Weights of a small transformer language model.
Size: 12 layers, width 96, 1.49M parameters.
Architecture: rotary positions, biases, attention and MLP in parallel.
Training: a variant of Adam for these matrices, 5912 steps.
Each number is 200 + 30 x the weight over its row's rms, rounded and kept within 0 to 999. Layers, rows and columns count from 0. The size before them is the row's rms in percent of the matrix's.

# q: layer 3 attention query, 96x96, rms 0.0952, rows 0-31, columns 0-95
# k: layer 3 attention key, 96x96, rms 0.0898, rows 0-31, columns 0-95
# v: layer 3 attention value, 96x96, rms 0.0624, rows 0-3, columns 0-95
# o: layer 3 attention output (transposed), 96x96, rms 0.0533, rows 0-3, columns 0-95
q0,104,183,194,194,161,143,244,226,211,213,195,212,186,203,190,131,191,215,272,189,231,234,190,210,164,209,200,157,170,257,204,184,233,173,212,233,129,232,190,181,249,238,197,230,217,229,172,199,199,212,179,185,201,173,130,215,206,236,206,192,236,146,230,189,198,199,213,208,229,217,225,187,263,214,181,206,191,182,235,208,232,187,176,221,211,125,226,237,166,221,193,173,183,258,162,159,176
k0,118,231,196,152,163,241,177,233,206,192,165,163,208,183,210,206,152,225,168,218,214,177,236,184,205,171,211,163,228,233,220,200,152,174,257,246,186,219,226,188,193,154,227,239,235,184,157,200,164,239,235,150,121,216,200,125,194,244,223,209,193,214,180,201,202,243,214,207,214,155,196,204,218,174,210,184,226,209,201,195,167,210,220,156,235,234,185,267,211,243,223,148,213,196,170,203,166
q1,118,208,217,280,213,237,184,202,173,208,155,179,192,193,165,224,242,149,166,214,162,179,213,216,178,205,145,227,220,176,204,222,186,261,210,197,236,201,187,237,201,170,170,137,229,173,209,203,146,203,224,183,244,199,214,218,220,170,195,185,163,196,174,237,216,187,200,134,242,202,150,199,176,188,259,232,196,237,172,210,161,146,245,165,212,224,203,193,208,167,208,254,150,176,231,194,195
k1,097,216,159,192,193,181,234,228,196,192,222,228,127,274,209,256,205,209,193,231,229,216,148,173,184,237,187,149,163,197,245,195,265,206,214,204,193,259,183,181,174,209,165,177,207,192,229,187,250,232,141,192,215,193,185,243,198,205,136,196,221,208,262,200,214,191,185,222,183,219,185,170,224,225,214,183,223,271,194,160,197,217,209,141,222,159,212,223,182,202,208,198,193,192,248,166,166
q2,088,160,220,182,185,211,181,192,212,202,163,184,237,196,212,184,248,148,227,205,187,122,239,199,205,234,166,183,210,196,188,218,145,232,205,196,208,208,154,200,179,186,177,180,195,196,240,201,196,218,225,187,257,207,183,235,162,194,209,193,142,179,171,241,184,175,209,153,243,202,241,193,179,199,240,206,175,213,159,266,154,163,279,188,164,220,167,197,269,168,203,255,183,218,168,221,218
k2,138,150,187,229,213,158,210,163,207,226,235,212,235,230,175,200,219,179,215,178,187,216,171,198,215,206,204,241,172,158,164,200,237,257,140,178,217,158,154,228,195,225,179,188,199,242,224,198,215,146,144,213,242,190,195,264,192,151,176,207,248,179,238,248,195,166,193,148,185,231,171,190,180,212,197,219,159,195,237,243,204,203,184,245,206,166,213,149,224,137,204,223,177,192,211,187,250
q3,165,195,198,228,188,212,170,221,168,226,172,169,205,216,164,212,226,120,191,205,178,133,227,209,201,232,149,218,217,199,190,246,170,262,183,195,239,169,185,189,197,187,181,171,183,190,233,227,208,206,223,209,235,210,204,184,158,208,179,198,138,209,196,236,168,193,197,149,202,223,202,185,171,182,260,185,170,250,175,212,168,205,286,172,185,225,187,157,249,171,220,258,136,224,198,228,201
k3,111,182,171,216,199,161,228,133,216,220,221,210,226,209,148,188,242,168,220,186,207,234,156,224,214,199,219,230,188,170,164,217,218,246,167,190,194,137,187,229,237,229,208,151,209,249,196,206,205,149,159,195,234,156,209,268,157,185,183,218,244,171,182,204,193,158,206,178,184,200,222,196,188,244,200,208,165,225,269,235,218,234,182,219,182,199,202,137,220,164,180,242,145,201,191,170,230
q4,119,256,224,183,250,189,256,205,214,165,248,190,201,209,229,179,194,175,209,164,255,245,170,261,185,148,232,179,192,153,168,200,187,230,200,228,187,184,204,248,249,173,217,204,216,192,192,167,219,201,176,193,199,190,221,252,177,155,191,207,241,169,158,156,193,222,209,227,148,163,185,183,228,168,198,186,237,237,225,212,215,226,178,168,231,190,171,149,140,236,172,183,216,184,188,138,180
k4,177,231,230,206,233,258,184,172,166,152,162,203,185,162,197,227,211,175,174,196,216,172,228,190,179,192,223,141,236,216,226,219,206,180,218,242,212,228,261,186,211,127,245,212,199,169,167,181,244,200,229,185,178,250,237,176,207,228,186,160,146,211,211,178,230,228,230,243,237,168,172,181,205,153,216,206,236,170,168,191,167,206,230,141,186,203,173,207,222,267,223,170,222,171,189,212,163
q5,201,233,239,179,204,194,226,181,217,180,218,200,182,169,249,180,196,243,193,206,254,222,189,201,186,174,248,148,186,168,223,160,197,138,221,214,176,202,229,220,236,210,221,242,210,225,164,175,216,251,167,181,173,180,199,216,198,151,226,204,249,188,182,153,217,215,238,248,209,165,196,193,257,223,141,187,226,175,223,195,230,202,140,191,193,183,191,188,129,241,168,141,261,202,196,177,179
k5,061,180,168,224,247,231,198,144,182,197,209,184,212,155,160,158,240,124,220,203,241,207,183,221,179,207,194,175,200,197,173,220,188,217,183,236,212,190,221,228,231,178,262,197,175,227,182,156,209,160,182,200,241,174,235,233,174,210,143,201,226,169,210,213,245,156,209,206,227,150,167,216,194,190,213,164,182,200,214,251,165,180,228,142,178,228,206,136,211,271,199,202,188,153,164,188,227
q6,072,191,207,241,185,177,222,247,197,173,227,180,198,222,179,229,209,196,226,206,184,232,236,216,171,184,163,168,211,181,238,200,172,259,161,188,205,170,183,198,165,250,175,193,199,116,212,246,171,177,221,209,246,181,223,188,152,186,135,191,159,240,197,209,195,175,162,156,174,207,234,166,210,215,217,154,202,236,205,183,216,152,235,176,201,191,157,198,152,186,183,248,192,262,250,254,218
k6,247,233,232,180,212,230,179,190,194,157,180,194,177,180,206,215,206,191,184,195,210,184,219,182,160,157,229,158,227,206,241,195,194,167,231,266,221,224,268,193,194,141,257,208,219,151,150,173,225,231,226,160,146,234,221,183,208,211,209,174,150,198,212,182,239,250,224,234,222,150,182,174,212,160,218,200,227,181,165,188,182,201,213,151,191,206,191,228,210,278,215,180,213,152,187,223,146
q7,263,222,242,181,207,190,211,177,195,156,227,205,202,168,240,183,201,228,182,206,249,237,172,195,187,162,254,152,189,206,194,152,202,139,237,230,182,229,235,219,236,181,243,240,239,215,149,155,238,223,172,164,157,199,212,230,207,194,235,186,236,189,205,149,224,216,241,251,201,151,178,201,237,203,156,208,231,175,204,198,226,201,148,210,202,173,224,211,170,248,165,136,235,179,185,176,168
k7,049,238,192,212,202,177,205,191,184,217,214,214,210,170,247,198,220,167,189,183,192,205,154,247,198,170,259,143,184,140,204,214,196,192,207,225,161,143,216,269,213,228,207,162,205,221,211,178,261,182,207,243,203,154,194,262,181,189,174,146,199,185,148,144,235,173,211,174,157,227,243,254,162,229,212,172,204,235,210,183,239,200,188,196,196,206,144,186,238,181,170,188,199,201,232,159,218
q8,102,210,210,157,158,179,177,188,204,235,208,215,166,206,190,176,228,216,200,202,206,158,183,291,215,219,202,187,166,208,145,188,228,197,214,165,187,222,216,201,208,185,216,222,207,276,236,212,223,190,203,195,182,258,176,241,214,210,228,249,184,224,164,212,153,199,134,163,247,190,165,205,164,152,165,175,169,161,187,244,207,231,200,193,147,171,243,186,240,221,228,157,209,173,249,173,168
k8,103,220,221,167,240,172,204,194,173,215,206,195,225,186,188,253,263,228,174,219,197,185,174,213,146,193,192,202,249,206,153,220,202,215,181,207,155,213,190,206,210,230,154,220,148,225,202,165,175,216,103,193,146,217,146,195,189,233,161,128,154,227,148,202,205,187,226,209,216,215,211,200,155,225,185,249,199,200,225,209,214,175,201,180,225,207,218,247,200,173,164,184,179,223,224,238,136
q9,114,186,167,200,161,219,233,218,159,195,234,275,228,216,134,222,200,177,170,183,146,195,161,177,197,194,237,219,182,251,171,266,221,186,223,176,182,237,235,138,233,199,213,150,159,193,232,185,215,221,175,219,213,212,213,185,178,214,207,220,209,224,150,206,185,194,200,225,145,212,163,126,179,153,204,227,209,207,163,225,246,249,180,218,224,190,214,155,201,195,202,175,192,167,174,166,227
k9,112,152,142,221,216,217,249,204,136,176,203,252,155,224,202,210,164,215,179,191,215,220,185,216,159,233,170,182,182,234,216,261,177,254,195,246,177,238,241,206,198,214,163,236,217,211,170,276,180,115,189,224,250,192,198,230,212,216,173,181,190,202,192,200,195,152,196,208,232,205,193,224,173,205,204,235,201,227,195,165,172,217,229,163,243,192,200,211,158,225,180,243,213,172,150,190,184
q10,097,211,170,176,195,216,157,194,233,225,182,153,131,150,206,274,140,249,154,225,225,224,182,184,205,220,164,194,204,185,171,186,209,197,184,193,182,177,209,219,170,252,177,229,245,280,184,226,200,173,197,164,219,209,222,214,248,177,204,195,203,202,215,240,197,191,240,187,229,208,188,194,179,233,180,185,175,189,205,189,221,200,196,187,244,106,238,224,130,214,224,177,224,227,229,219,203
k10,098,217,204,141,211,217,128,216,293,205,212,190,229,211,192,192,170,239,218,228,198,190,250,216,185,182,182,234,178,205,228,103,197,207,226,164,194,172,187,225,223,202,221,196,198,181,195,205,237,282,168,176,162,210,146,182,206,203,194,219,195,203,199,218,210,231,208,230,187,144,227,228,194,228,171,190,225,164,200,197,206,146,166,155,177,221,186,246,211,158,168,173,231,238,224,207,175
q11,103,142,172,209,216,202,211,181,167,195,179,209,219,190,187,119,258,185,260,211,208,241,180,184,252,186,159,199,175,152,196,186,181,186,156,251,203,225,173,192,215,167,197,159,215,151,159,208,231,200,227,183,190,267,253,152,191,203,246,152,158,150,185,203,240,248,251,239,161,200,230,185,194,200,209,218,183,180,208,192,204,209,223,212,222,249,171,206,203,201,210,215,168,229,173,211,237
k11,105,239,214,246,191,186,178,201,196,147,217,180,205,183,244,186,237,161,125,184,251,187,194,130,284,217,184,248,208,211,188,208,188,181,128,200,220,246,251,234,189,198,212,176,230,180,199,174,195,209,253,184,247,151,185,197,177,198,170,214,211,219,196,185,203,178,207,193,129,182,209,214,237,226,214,172,226,241,200,170,238,200,194,205,182,211,217,156,197,215,180,245,194,227,220,146,220
q12,100,183,192,217,217,203,211,162,170,253,236,227,203,196,225,251,228,247,194,249,195,168,251,142,232,210,197,162,177,169,270,158,169,217,187,203,183,163,176,218,215,158,208,181,176,228,197,190,199,227,133,245,200,198,231,268,234,200,172,189,204,218,236,168,201,203,232,210,213,181,206,190,161,229,166,211,223,208,165,149,188,180,194,152,155,224,287,190,183,175,211,221,204,193,165,222,186
k12,104,160,235,226,200,231,162,176,233,204,245,164,173,179,187,154,206,193,134,229,216,205,175,257,209,189,280,178,252,207,186,185,202,189,216,169,234,216,232,215,212,161,223,186,176,173,206,216,189,201,139,238,202,188,276,221,190,205,190,199,216,196,223,238,213,181,157,188,266,248,217,186,198,169,167,176,206,208,201,174,194,163,177,251,224,232,156,179,181,173,141,204,203,152,205,211,238
q13,089,207,200,183,191,174,207,248,174,153,258,198,215,284,217,178,168,190,222,158,227,231,236,227,176,178,191,197,235,192,218,156,147,242,247,185,177,134,219,221,166,195,221,220,194,180,217,202,215,207,209,201,202,283,191,205,201,159,183,213,250,163,203,188,141,181,179,236,188,175,206,139,240,177,204,183,196,246,167,177,184,176,201,225,197,151,147,188,149,191,198,204,216,202,202,214,239
k13,091,206,163,192,247,161,154,181,226,208,208,239,173,201,192,219,225,153,298,214,168,189,200,238,189,155,204,192,172,174,262,229,245,220,202,180,224,208,188,228,206,176,212,168,230,180,177,167,200,162,209,200,198,226,209,252,249,169,174,195,162,198,182,169,194,231,235,202,220,244,169,177,198,213,219,151,194,246,183,245,126,217,209,216,214,191,191,139,185,185,216,221,172,152,197,177,153
q14,101,228,231,185,187,206,213,222,214,190,189,134,194,244,177,198,188,202,204,237,231,225,186,212,221,191,208,186,205,223,158,201,255,199,201,197,173,219,203,183,169,187,157,185,213,187,193,187,137,147,211,209,191,242,206,195,228,215,238,245,186,264,156,153,206,197,179,202,217,191,152,300,133,160,205,190,206,252,151,234,181,274,229,204,153,216,193,194,222,200,205,188,191,141,202,201,177
k14,103,181,233,226,231,229,230,154,122,247,247,255,230,219,191,218,163,203,174,218,140,146,220,176,137,225,198,217,272,178,168,244,218,154,170,158,177,196,192,180,200,192,201,242,222,173,226,159,226,187,215,224,187,199,152,228,158,249,208,180,177,231,136,183,229,196,175,154,168,240,200,202,192,202,167,227,202,199,179,200,224,216,228,192,184,169,229,187,216,188,186,209,180,202,205,214,187
q15,098,180,186,162,209,178,193,199,163,218,231,233,226,182,170,212,197,223,246,246,154,217,145,181,195,207,200,178,151,206,225,230,234,223,182,224,209,199,183,176,213,217,198,189,186,186,222,196,199,166,199,253,208,170,198,190,239,186,263,180,238,240,208,184,166,141,196,219,173,192,160,200,190,233,179,161,219,226,246,255,188,295,211,205,276,165,188,160,216,182,200,150,142,201,154,184,199
k15,105,173,164,222,232,237,197,185,161,171,205,229,214,179,165,180,176,197,164,202,227,199,228,176,159,201,209,223,173,244,144,231,187,247,198,214,198,221,231,159,154,195,179,243,254,206,172,167,149,226,190,268,222,205,169,152,193,237,196,208,213,220,177,188,226,159,239,220,230,261,204,166,197,138,197,242,194,234,212,171,182,207,165,247,255,222,210,191,210,170,219,194,184,222,154,191,259
q16,093,257,239,224,189,237,224,204,195,202,223,190,187,248,162,286,215,182,174,235,227,185,166,184,129,196,207,184,252,256,227,218,184,199,197,185,143,157,213,227,234,179,186,172,172,186,247,186,216,220,161,249,194,190,192,191,173,225,194,215,213,186,210,203,192,155,186,196,247,208,154,194,173,180,189,254,192,225,237,147,215,232,203,217,164,198,169,192,159,166,133,152,181,188,221,190,181
k16,101,176,122,200,200,253,223,180,153,243,186,250,193,173,184,212,183,264,167,181,187,255,192,202,183,217,204,147,199,216,202,249,238,209,184,192,185,202,161,176,203,214,219,179,208,177,156,258,237,149,247,164,203,236,225,220,226,209,190,227,186,209,205,226,221,149,187,220,232,249,187,162,152,201,201,190,145,239,188,191,225,216,191,223,234,166,201,188,154,173,212,189,200,162,171,263,223
q17,106,181,156,174,198,184,189,179,180,201,226,233,271,211,213,264,231,186,186,231,212,195,158,129,185,209,172,163,198,220,242,171,228,207,185,213,147,241,172,195,206,207,170,199,207,151,173,214,233,180,163,244,155,170,249,179,190,276,221,196,236,236,179,188,240,200,237,195,228,236,204,183,182,222,196,181,175,233,230,217,221,226,211,246,121,265,209,211,216,196,193,210,187,193,170,208,210
k17,112,192,199,224,180,221,207,216,201,218,243,262,195,199,175,156,175,225,141,155,221,199,184,155,216,247,192,243,246,198,181,202,154,195,232,191,170,250,188,171,176,168,260,180,217,145,212,297,181,212,222,181,169,182,223,185,189,174,194,176,272,186,186,209,215,159,147,184,166,199,217,185,199,158,191,184,176,240,215,183,204,229,161,166,254,240,172,214,203,229,208,227,213,189,218,180,195
q18,103,185,191,166,240,233,177,178,183,168,202,183,204,214,186,227,154,200,249,146,109,198,202,141,189,218,195,191,227,249,222,191,227,191,211,213,153,241,205,194,179,188,148,189,206,243,179,187,185,201,239,231,252,232,183,170,206,238,209,228,203,207,176,148,186,213,228,183,186,220,235,242,238,210,160,218,214,181,195,249,204,190,225,258,149,221,247,240,271,209,199,227,179,221,175,206,170
k18,099,199,193,247,170,194,215,183,177,212,188,238,246,225,208,153,136,221,218,205,208,171,207,188,242,174,167,244,256,221,203,228,214,191,225,225,217,188,188,146,183,186,275,217,279,184,208,223,206,172,201,244,149,143,204,201,223,226,217,186,231,190,192,149,237,214,94,205,228,142,208,205,150,191,198,201,226,231,219,190,220,206,217,210,210,198,200,220,202,218,207,196,156,186,195,170,179
q19,097,188,143,189,181,175,230,176,232,197,198,167,295,207,228,166,232,210,215,194,179,172,233,246,187,177,222,176,221,214,208,204,198,203,223,211,186,185,205,206,196,217,179,182,247,137,217,156,177,170,227,216,170,156,160,195,233,210,213,206,193,199,219,212,179,192,192,218,276,190,263,250,208,190,177,225,166,225,241,252,219,159,193,237,152,157,153,210,201,196,181,222,166,156,132,216,204
k19,095,207,169,238,181,203,209,228,142,205,222,217,213,171,179,172,217,215,216,212,173,235,152,124,161,214,216,251,199,209,209,217,222,189,233,190,227,253,167,184,166,182,179,166,227,252,189,154,242,163,223,232,182,178,221,174,225,133,213,182,196,207,217,223,213,187,219,184,216,234,189,213,237,170,232,189,204,242,215,226,257,234,185,178,264,145,216,215,209,200,253,231,157,180,183,160,152
q20,097,175,167,172,232,218,200,181,227,193,184,242,204,147,154,184,255,183,217,225,140,210,174,186,208,199,201,224,198,161,166,198,203,173,176,224,198,261,201,169,179,177,193,159,189,227,214,196,239,236,250,210,196,195,236,209,206,211,274,165,161,211,179,189,280,244,274,175,215,237,167,202,182,199,204,229,195,175,226,256,148,206,210,191,213,162,164,214,256,211,187,227,167,178,188,232,211
k20,100,204,209,248,177,211,150,227,157,209,218,150,225,197,177,193,223,194,168,147,258,178,229,149,237,215,141,269,213,229,183,191,192,191,180,245,204,209,217,179,176,208,214,204,237,260,188,206,252,210,220,198,226,196,179,187,184,188,186,148,241,206,202,146,228,146,169,183,171,192,225,240,184,222,206,248,233,180,197,154,250,187,188,205,212,193,230,240,206,246,157,225,208,231,186,166,243
q21,109,170,253,230,248,217,245,186,226,205,166,206,242,207,271,178,164,245,183,222,206,225,262,167,198,216,186,163,160,224,284,214,169,219,177,196,204,177,186,205,214,155,171,192,208,144,175,249,173,237,203,248,177,185,191,239,217,212,173,179,228,206,212,201,196,178,231,240,218,179,208,159,233,225,177,230,198,187,209,174,210,126,201,136,161,221,203,231,161,190,182,192,183,216,179,192,184
k21,111,207,193,229,197,173,205,180,250,178,230,175,173,138,260,113,175,195,188,197,184,209,166,233,212,167,212,167,196,184,196,169,183,183,230,154,190,229,218,215,208,171,228,176,203,188,224,207,246,150,175,199,208,169,214,173,210,150,266,247,231,229,256,217,233,217,191,206,229,212,195,133,212,177,222,136,166,205,204,230,186,200,213,260,199,230,162,191,195,148,197,179,243,206,172,202,227
q22,096,190,138,213,181,223,136,242,246,206,203,173,201,194,200,232,202,236,149,229,244,239,188,244,215,200,201,197,208,197,179,205,191,199,216,203,149,209,192,208,196,220,229,182,221,182,150,164,226,236,186,195,222,200,240,222,286,210,199,137,178,222,200,244,153,181,195,224,221,166,228,261,156,195,225,146,190,253,134,199,220,201,181,181,215,213,205,177,170,177,169,229,175,151,173,195,228
k22,103,164,191,210,251,223,218,276,220,190,236,214,210,185,214,203,223,177,202,205,174,212,225,166,159,212,205,181,171,218,255,156,219,170,237,172,262,245,178,151,212,203,238,188,160,171,224,208,238,259,184,247,257,218,174,199,152,203,181,215,177,152,161,204,201,160,209,184,239,203,210,230,206,228,180,155,234,238,208,163,213,163,198,191,173,173,163,208,178,154,177,187,226,219,261,202,171
q23,101,210,235,179,199,148,254,214,189,181,173,158,184,245,176,218,219,170,231,204,234,206,192,234,161,162,211,220,202,182,224,260,183,250,196,241,212,160,191,206,212,219,201,191,174,172,219,204,115,202,196,232,210,186,155,187,196,214,201,197,217,204,192,189,177,167,136,194,193,170,149,245,219,183,229,183,215,256,238,186,157,278,216,178,226,220,151,149,181,200,208,180,170,164,200,165,147
k23,107,156,191,209,234,230,231,157,163,200,181,216,216,192,196,223,197,197,176,229,148,189,203,166,155,228,239,172,192,162,200,254,240,251,168,191,225,172,225,190,194,191,169,222,216,173,193,188,211,190,257,244,217,214,208,199,188,215,207,219,171,214,241,182,223,185,254,235,211,230,138,133,199,126,199,237,167,199,205,232,209,242,251,224,180,154,250,155,207,196,250,206,166,203,178,236,227
q24,082,211,199,186,177,196,147,134,216,220,202,193,194,185,162,152,174,233,194,192,199,170,200,180,234,198,199,173,195,264,180,220,231,162,226,194,158,217,231,181,152,183,202,225,236,210,230,261,211,110,172,157,214,222,189,207,198,200,173,166,215,198,271,170,203,199,214,230,164,213,233,183,148,212,137,219,164,171,191,206,230,200,230,175,198,207,224,264,279,215,199,201,204,171,207,201,216
k24,088,202,219,212,189,200,230,184,236,181,200,208,204,212,227,205,155,243,178,194,164,190,176,190,208,163,161,257,287,212,195,192,180,148,251,204,172,185,200,238,178,202,167,194,208,243,172,218,150,268,173,158,193,146,199,226,183,245,189,185,198,224,159,201,180,215,167,174,159,184,273,233,205,247,205,144,224,177,227,203,191,208,204,198,227,198,162,235,211,176,186,147,235,225,157,206,157
q25,119,268,241,161,180,216,187,227,204,200,199,171,164,239,211,228,201,193,194,194,245,208,197,204,165,227,185,191,209,192,222,187,219,189,154,194,168,212,168,216,188,207,177,266,176,194,195,199,198,266,174,193,179,164,210,202,170,158,224,228,187,149,197,230,199,229,180,165,267,195,245,316,242,172,254,171,179,198,241,187,215,227,183,189,233,262,206,178,178,177,190,186,220,191,202,203,155
k25,121,225,189,160,203,218,201,178,233,239,207,225,196,210,248,189,256,199,150,188,207,218,267,202,228,205,210,163,161,198,170,168,219,193,169,199,226,222,153,253,210,230,214,186,149,178,221,181,153,203,201,145,160,262,166,189,194,222,223,196,215,167,229,214,229,227,144,248,171,208,185,157,197,229,139,182,190,168,206,213,216,200,184,226,125,211,164,229,256,198,234,203,201,205,238,216,160
q26,092,218,229,199,180,225,195,205,203,195,184,230,149,173,189,189,142,223,177,242,197,227,211,164,194,247,199,176,197,231,207,155,220,201,203,160,207,164,196,199,166,234,207,205,190,253,188,245,219,160,145,171,170,159,199,177,208,209,146,216,231,161,210,219,167,239,192,216,215,214,215,213,209,216,173,240,187,121,186,183,273,160,139,198,202,201,262,258,180,188,176,156,244,244,228,206,222
k26,098,226,218,133,179,179,171,233,269,231,197,190,208,236,256,209,167,226,170,204,205,189,217,273,238,184,176,174,184,208,199,117,195,167,218,209,136,214,169,259,191,230,213,220,173,172,211,220,172,217,156,137,173,194,174,198,237,220,221,218,236,202,205,241,174,270,186,223,208,136,240,212,215,226,189,194,190,191,210,193,166,196,173,176,178,200,170,228,198,213,181,158,197,204,212,218,191
q27,100,221,190,191,168,185,211,196,134,191,228,212,267,256,157,176,202,204,275,209,159,171,144,235,188,192,252,221,198,211,249,196,201,214,196,233,198,160,200,186,198,211,189,187,144,179,211,182,195,161,180,241,212,196,173,161,167,193,186,204,242,159,232,164,141,232,155,157,225,202,255,234,223,198,230,223,209,226,244,248,205,247,184,216,213,211,180,179,207,197,200,166,185,143,204,190,167
k27,101,142,169,200,197,218,247,163,177,193,192,220,214,204,176,206,182,160,140,199,168,211,202,159,198,193,212,231,209,226,173,259,235,250,166,266,177,246,149,211,179,209,185,216,215,154,161,177,142,161,244,226,224,180,207,185,232,224,185,193,206,200,237,187,192,181,220,187,222,209,152,154,194,155,187,233,163,234,226,197,193,223,198,234,225,147,208,180,214,214,252,213,148,133,225,174,199
q28,087,209,181,202,209,180,168,241,261,200,193,172,236,216,178,187,180,175,184,212,176,199,167,192,197,144,180,173,222,232,228,221,216,191,216,224,178,233,189,175,213,216,189,164,214,168,191,213,202,180,199,199,181,211,196,179,214,236,216,220,192,200,187,210,217,182,125,198,222,205,251,318,121,233,223,191,185,251,195,221,222,198,182,227,184,246,141,188,250,215,164,243,199,122,172,179,194
k28,084,183,157,236,162,274,277,165,148,196,233,242,203,231,221,222,187,176,178,160,172,196,212,154,190,203,185,185,229,196,199,250,230,178,247,222,223,230,164,176,169,197,197,219,215,225,208,236,170,213,233,192,208,198,213,184,168,196,209,171,193,189,192,223,206,160,176,155,182,174,168,169,203,186,198,193,213,225,190,193,265,204,203,209,267,111,255,202,138,199,219,228,188,196,216,209,163
q29,094,262,217,151,200,240,255,216,194,195,219,203,202,234,193,223,188,194,182,176,283,180,206,215,196,182,229,196,196,193,232,206,164,207,212,149,156,188,236,231,225,190,192,219,152,177,242,204,207,189,167,210,248,248,154,235,108,144,188,184,201,197,170,215,146,188,196,200,162,196,208,192,208,183,195,240,224,199,205,209,208,224,246,192,177,254,208,165,186,173,217,194,200,167,152,140,155
k29,102,177,160,234,243,270,241,152,168,187,166,251,171,193,176,197,207,186,154,236,176,210,205,193,175,202,197,163,175,229,208,240,200,187,187,226,227,200,205,230,226,191,186,193,146,144,168,217,207,95,173,162,228,184,239,204,202,212,221,169,160,230,233,234,197,201,221,226,234,251,160,226,154,221,235,186,163,201,228,201,202,214,222,223,212,211,163,150,218,164,196,202,203,174,162,228,202
q30,082,206,222,226,145,197,201,155,173,225,162,197,189,212,166,198,190,244,127,245,217,194,200,172,187,215,217,219,235,226,169,173,226,189,178,173,247,146,210,201,211,227,201,191,191,240,189,248,230,166,169,138,170,209,218,188,188,177,156,196,217,171,240,242,201,197,219,200,189,215,185,258,183,229,138,227,162,151,207,163,231,188,173,197,235,202,215,236,169,228,209,153,246,247,263,230,211
k30,090,242,174,105,182,216,209,208,279,191,216,185,183,221,256,230,190,233,172,230,178,196,210,219,243,159,196,189,182,176,195,140,183,175,173,181,166,175,153,248,194,201,158,196,162,213,205,166,208,275,189,115,171,199,200,230,227,202,198,204,213,187,226,207,146,227,224,213,166,156,216,211,193,225,222,212,181,195,202,190,176,200,149,168,203,213,210,250,203,194,163,176,223,230,205,226,183
q31,107,179,172,198,250,227,174,180,229,196,155,138,181,179,200,180,238,185,239,170,198,175,243,220,155,194,206,260,222,189,178,228,208,198,175,212,234,217,184,225,221,187,179,205,215,225,199,196,186,191,194,205,183,201,147,170,226,259,251,181,97,210,215,176,255,204,204,190,251,191,194,264,188,225,176,252,207,197,203,232,198,133,221,209,157,245,198,204,228,183,197,192,193,199,171,234,146
k31,117,227,235,205,163,229,213,259,178,176,191,183,245,161,201,197,224,212,232,202,228,185,179,197,230,212,202,223,246,208,182,164,197,147,168,185,220,172,197,96,213,234,196,212,165,190,228,124,264,195,246,204,167,167,230,154,182,195,195,189,190,216,234,173,218,170,131,217,214,225,201,204,199,201,189,227,196,182,196,204,287,223,208,228,179,164,238,208,187,199,189,227,166,178,158,198,224
v0,110,213,181,175,213,197,225,233,128,179,211,145,209,226,210,200,175,207,228,228,147,196,110,148,150,195,170,209,218,208,198,215,215,196,165,196,146,196,181,224,173,194,205,224,222,240,234,199,234,192,190,141,232,113,192,200,199,193,232,211,180,224,189,176,186,247,240,158,187,190,182,192,243,249,211,224,240,262,205,234,223,207,162,206,239,196,238,198,209,184,196,182,225,194,194,146,199
o0,114,225,201,220,190,154,223,181,163,189,192,174,233,205,232,218,180,180,186,197,197,237,231,195,180,185,191,211,236,153,219,134,202,203,214,229,237,249,210,184,229,207,152,151,253,258,156,164,180,211,183,224,204,218,213,221,157,230,151,235,211,242,161,177,245,180,195,186,211,199,193,164,246,210,230,252,171,185,202,175,266,200,204,209,181,201,187,139,190,121,226,236,251,206,171,212,184
v1,109,187,196,189,171,230,179,243,154,252,223,235,185,189,232,203,145,216,192,246,186,180,180,191,238,194,164,202,193,262,147,226,219,216,189,185,151,237,216,249,216,202,196,190,222,179,196,190,185,254,193,109,214,219,205,189,268,192,215,183,202,177,216,195,198,252,232,161,213,192,191,150,193,155,255,185,215,230,192,222,167,156,193,142,196,207,221,178,227,216,221,236,143,177,181,231,191
o1,118,191,181,248,181,190,187,143,179,221,143,203,186,244,186,197,211,185,183,195,257,206,212,198,179,264,176,228,222,204,210,228,177,225,204,168,190,229,225,167,180,208,172,189,164,229,221,158,273,243,252,181,243,194,231,247,206,231,217,176,197,196,148,186,192,222,198,221,261,170,227,253,204,173,193,151,134,184,201,209,239,197,231,165,174,176,196,205,170,169,239,227,167,191,171,146,197
v2,131,206,186,233,196,189,253,192,210,178,253,156,191,172,213,224,175,190,247,201,231,187,110,163,171,224,206,198,194,210,218,174,223,205,201,212,148,207,178,201,206,197,220,200,213,213,215,158,211,193,160,179,210,173,172,185,202,84,260,222,251,259,196,213,185,170,182,182,194,184,231,188,178,254,178,212,211,230,195,196,266,236,155,231,233,237,159,206,227,207,193,219,200,221,228,168,196
o2,125,251,210,194,196,182,160,249,157,181,218,164,219,257,209,207,201,199,200,173,222,264,205,234,215,155,211,191,194,197,204,132,232,194,217,195,209,238,160,195,257,229,164,185,179,217,173,183,162,212,176,169,166,223,192,187,186,223,129,289,224,228,182,199,243,184,186,135,187,183,189,168,203,163,251,213,187,223,175,182,207,173,183,244,204,210,191,159,219,220,198,252,221,173,195,232,164
v3,110,205,189,166,197,202,228,152,247,146,189,138,198,181,147,217,218,203,269,185,230,186,218,163,241,205,200,216,177,182,234,216,214,227,224,220,212,187,182,177,203,211,184,221,183,201,214,185,217,210,175,214,228,156,201,242,148,173,241,174,175,140,150,187,224,135,179,238,227,240,150,200,214,213,222,179,177,119,214,188,192,229,239,217,155,219,135,212,200,222,219,182,230,219,210,227,166
o3,116,258,162,191,180,260,174,201,208,190,171,208,218,171,183,220,253,220,206,212,163,193,223,173,164,254,210,166,187,198,188,222,212,178,248,211,145,149,158,215,183,201,231,170,200,202,206,272,137,203,213,228,139,222,166,196,159,225,183,203,179,174,238,217,218,226,179,174,156,226,163,208,184,219,187,260,230,222,248,216,185,204,148,222,234,201,187,249,201,180,136,199,212,200,216,234,196